config = dict(
    head_dim=32,
    vocab_size=6279,
    attn_scale=0.214,
    bias='none',
    init_std_qkv=0.043,
    init_std_down=0.00589,
    weight_decay=0.019,
    decay_shape='pow',
    train_tokens=128900000,
)
Each number is 128 + 32 x the weight over its row's rms, rounded and kept within 0 to 255. Layers, rows and columns count from 0. Numbers have three digits each. The size before them is the row's rms in percent of the matrix's.

# layer 2 MLP down, 96x256, rms 0.0825, rows 0-95, columns 96-127
100:155124133120122147127117201130135144092117109200110086118164160170138149146145091163126164162106
098:143165134114114115115069103113105154160142142147146118119081128111105113109161170162118136128174
093:086109057163187176122041120167112131154116131135130099075134129102149080124166143181087182144106
099:134149166098144173111163066118102135099163148141168143126203119146197131123139141150207118154152
106:108126133089160101162109151150118159143127132140085088107134116087107088148098122069131071198158
106:146146152147136157105167148151175139133141144125070147117141094087145117125172171076098129125145
118:146121074190140137142128089082160135106116128153133179195173102133090135160112116161138139113110
112:103135132207092158198169136108151187158138137177173105147086134160143129130131111152136108135138
094:153089174185156143118143132161086115104142125157137123067149161139136128117144176159110138108141
115:119124124119148122097132116072172131108101085115072148105166141095146141108136120123214128200093
117:106141144130096185054120178158118114070099188086144132136119161158125176104162171168101140143150
101:139113165135139150087139146115115129150124157158109127120143126138099105126137153118111112125165
093:186120073131119103134108110076139175099157104164159179102167164138129082111195108144193168111171
104:117176132094096118143111126132077137167064134151124101108191128147096097131103136074057123164128
093:107160137119170167122095091159090183165131144127195163181149152064125126127130181095144117107126
103:152106144185153134124173123120113124129081070108102132135177138138160191095157129144154110151093
101:091097121114153131150171091166229171111076107180169197120180110107130131183123178139116141123110
108:117092173116128179128109145178120131190147106145124127159117102165106141155111133097113145153119
102:064150176116117132135115114113147113126133152144136128091077167119084151155105121104071198071089
096:131124166103121081153094137129156124131066072087078132179129114159155063113129108172135109125130
100:149123133123128108074158142108095082115060159102113111052172141144076142176112109179121170193112
096:078193171194161128163099154127146118101169179138162128161067201138187212151137087178139120127089
104:125093067123134156123090117167116148127115138104121163114105091133130137148144169139129102186097
098:097109111139134158139119145126109137104110153113121171069150114157120173152115119111093178127135
107:128095139132119150113147109089109164127141090131103137162129008137123115152144112110128125146121
099:139091131165131160130063126146121163104091156165156131102220110172092092112095133133166115134152
105:055222144132084140121106122099154085138108122067122148091141131196165151128105075159175170145105
098:148117104158124159135105044128122129126069107111112193158114166112120143130170202066082156091170
107:188131083069160162160127114168170110095117103169137132198081051161108118123136142084124116098138
093:097172166116155095079192139128098119126117149174142076128095105105177132162099110168163119161149
100:121042122102200165078125118093145127131119181083108096099098153090133138161118124123173133147097
100:165139182155123091154095136083168168086112112142146174117090176113111183100155098156139159175093
095:122163086071158165136110135108159042069158098101189141127077101167070172227123172140113153044104
092:132065142158199138127133133175075115095132123139070051092123131121179094152127130115180143138125
098:153160106166142147121129123149121079162106179124175165128165093169098135094011139133129196108196
106:112134178146082123117133132079134091155103141059108138164131195094111121083165084146140092086110
097:071108151111125131104177116141150106110106124137052080135115112147103110156127120156067161104135
099:165123158124158115057124099116131093125135159129183135205123127083152137139145100088111143095072
100:117114148128110121101101205140120168085160098133195141152158145139149122082167139162153140119084
100:105133124128134134144149135073122127109086133129127104126083117119088117131072112104134102148089
100:173105153208123109130120152114124146104143130155158114180062143183101211145189136166152133050113
099:148122108162097168143163171157143138168165168176158181107107135118135140135126108151124171091193
099:172189166127088099093170071088205143114167160176079146092110160103087079086137183208154191149115
090:123124126156107082092084155094108154177046126136123099088115136100146087170163148155110075153138
097:111094140084121117087123128134128098123102129087114124106114109127134166112072064158137100162140
102:107187136143158152088121141140147124097126136120179127105162154109149168119163167128136119131111
101:066036127103157149107112160125101106080130134117127093118219011114145131127090112151112169145146
085:114157124097127185080162123178102127093181144198126094137120142097095172139144122101081092146141
100:078171062129164169175145156111087092154174126096140115138122108075159090092112155094145108124125
102:088163126115157146102115151113133096156129130165083166094053085099154081170156100096195221148101
098:134170212097118169086097177079098145134138100124088179135143116170151099112200140200128123140157
098:130221168205141148073164119087139110129141164065108137155111164144163125183093093155177143122137
092:149115104099126177113166125165134175075063208117102130121146148131099060141168143086157136160112
098:155057148145187184147065106132139135115140173170142148117122111168145157102126124187109102059089
101:175135165130119096158113117064118120084144182153090148087142133084108118163145141171132127104191
096:072093109073146078131125184099152129105107115129116127112174109122128139095116086136195143065142
092:145129110149121106127119030084154142081045125096118145160045181108073129110113151179162140193125
108:144092088144110152087176124120125095106046105111100162159092076124134093091138171130095124082116
104:077125117115126164131139136082146143089081158149197145167117085100137105125080203122121098081062
103:084062085108127108158151124123194140153127104164173127093138180132167158116083168126110042130146
106:176063088131187139101092118135191131186123095115131165117129184162155148061113110172221140108133
099:156175138171141151175102132075129157162086100127071145139134158132141064123121076115136127159163
103:154139149126152072147115160124091117200139116115139057117089117196125158136101122134167133124117
100:126136147153112129153055124127103149137129198162114123128074119079119206143130106093085131112152
092:081123071100124091111120114170123102160223122109136162140097206105115152189142120094168172126103
108:139161140109200083157102113139029146127171166144119104169149178148130121129163116126099129171148
101:138191154152092087108100126119074038133176107093118126129162151107114141140089130194132135095122
101:135122106155152117159115130054114083146112080056179138114081105121164130106144085094181150146097
097:131120095118138101044113183150124121116146113165192132145144105156070118153112121148149157133160
102:111155096154145160118109160164079182172151166127167185043084146153138138196158101112131097148148
105:127150108145076181122182132114170095127141086099101165138102144132095096118170135177142175180124
101:151108136046148110079124125157164111158124146112136117141138132127091152115157156104089139110139
103:135143138148137124112139125155139132127186133143118119170175150132156156185117132136079175175114
104:166127132128082124102174093097119111052035072155124116135063085200209100132200067139124113100120
101:121136132120085064178100123136166122138167092127136067114157110141112076163072151153155087107152
093:109136112040141176110136102106141100121131130138106160115136096107092134103109141178136187155099
101:143133054126159151126100102162147084158057102122135206121113161178167163113116102173151129135159
095:184146100113118196159156181152139126099143123125162101158167071126110135043174157107149134154191
095:097129194154193087069153161114130119098119081090162164122103103097117128131138093106137187090142
096:137115105116139136119176165139074131124083059109140147178161152138064116175098128162108114140092
100:161180187148149113103194156094128091086150181074126085128113107125138170173161157133140111069151
101:097135152082094118131070138151072084146190148110173221173121146157135106181112138086205113154141
098:148127169104149137140154121149085141126147140146147097132148063109169057119105069190101176111135
089:114065194159122163130124154102166131160126115135078080121128088121110117109152092074075131091095
101:112109174131089141138177133134139149121105171149119104138120124141167140098181161094078117174173
096:168138078135104055194083086062181146117108101127086108095096134121108114156144120088170067119112
096:133103115133133181130141148105109161115164107105164167049146127131158101154166141152146062147064
099:141155187171053147110114155149098112177091055148087147144048141151106165203113122109144149123145
105:155141165115150177141085150187179122138119120146070131148190125094137132113124069128109182157188
088:089144111069097107088123145160092106120143155107102109145137151110130146108137156142161074202125
100:098095096101126176089142155116084124134187144137103121137184118081115121114117109155122069161148
101:186115121062151154096055145149137209094099107137160173174209137162134177113107143109133071157134
106:154140095087120153088209135109140099186071090166067089128131125196166054130164182182147149143128
098:110098080132127154125173174168127130151151119150114139114142146190099145133133158133134105112133
095:154082153112185140134064122107150139125129187137169139168113099145103048171128195116109189132127
089:109053184128154168122108176137152139157110121079128112110154108110131100096175089097124198170084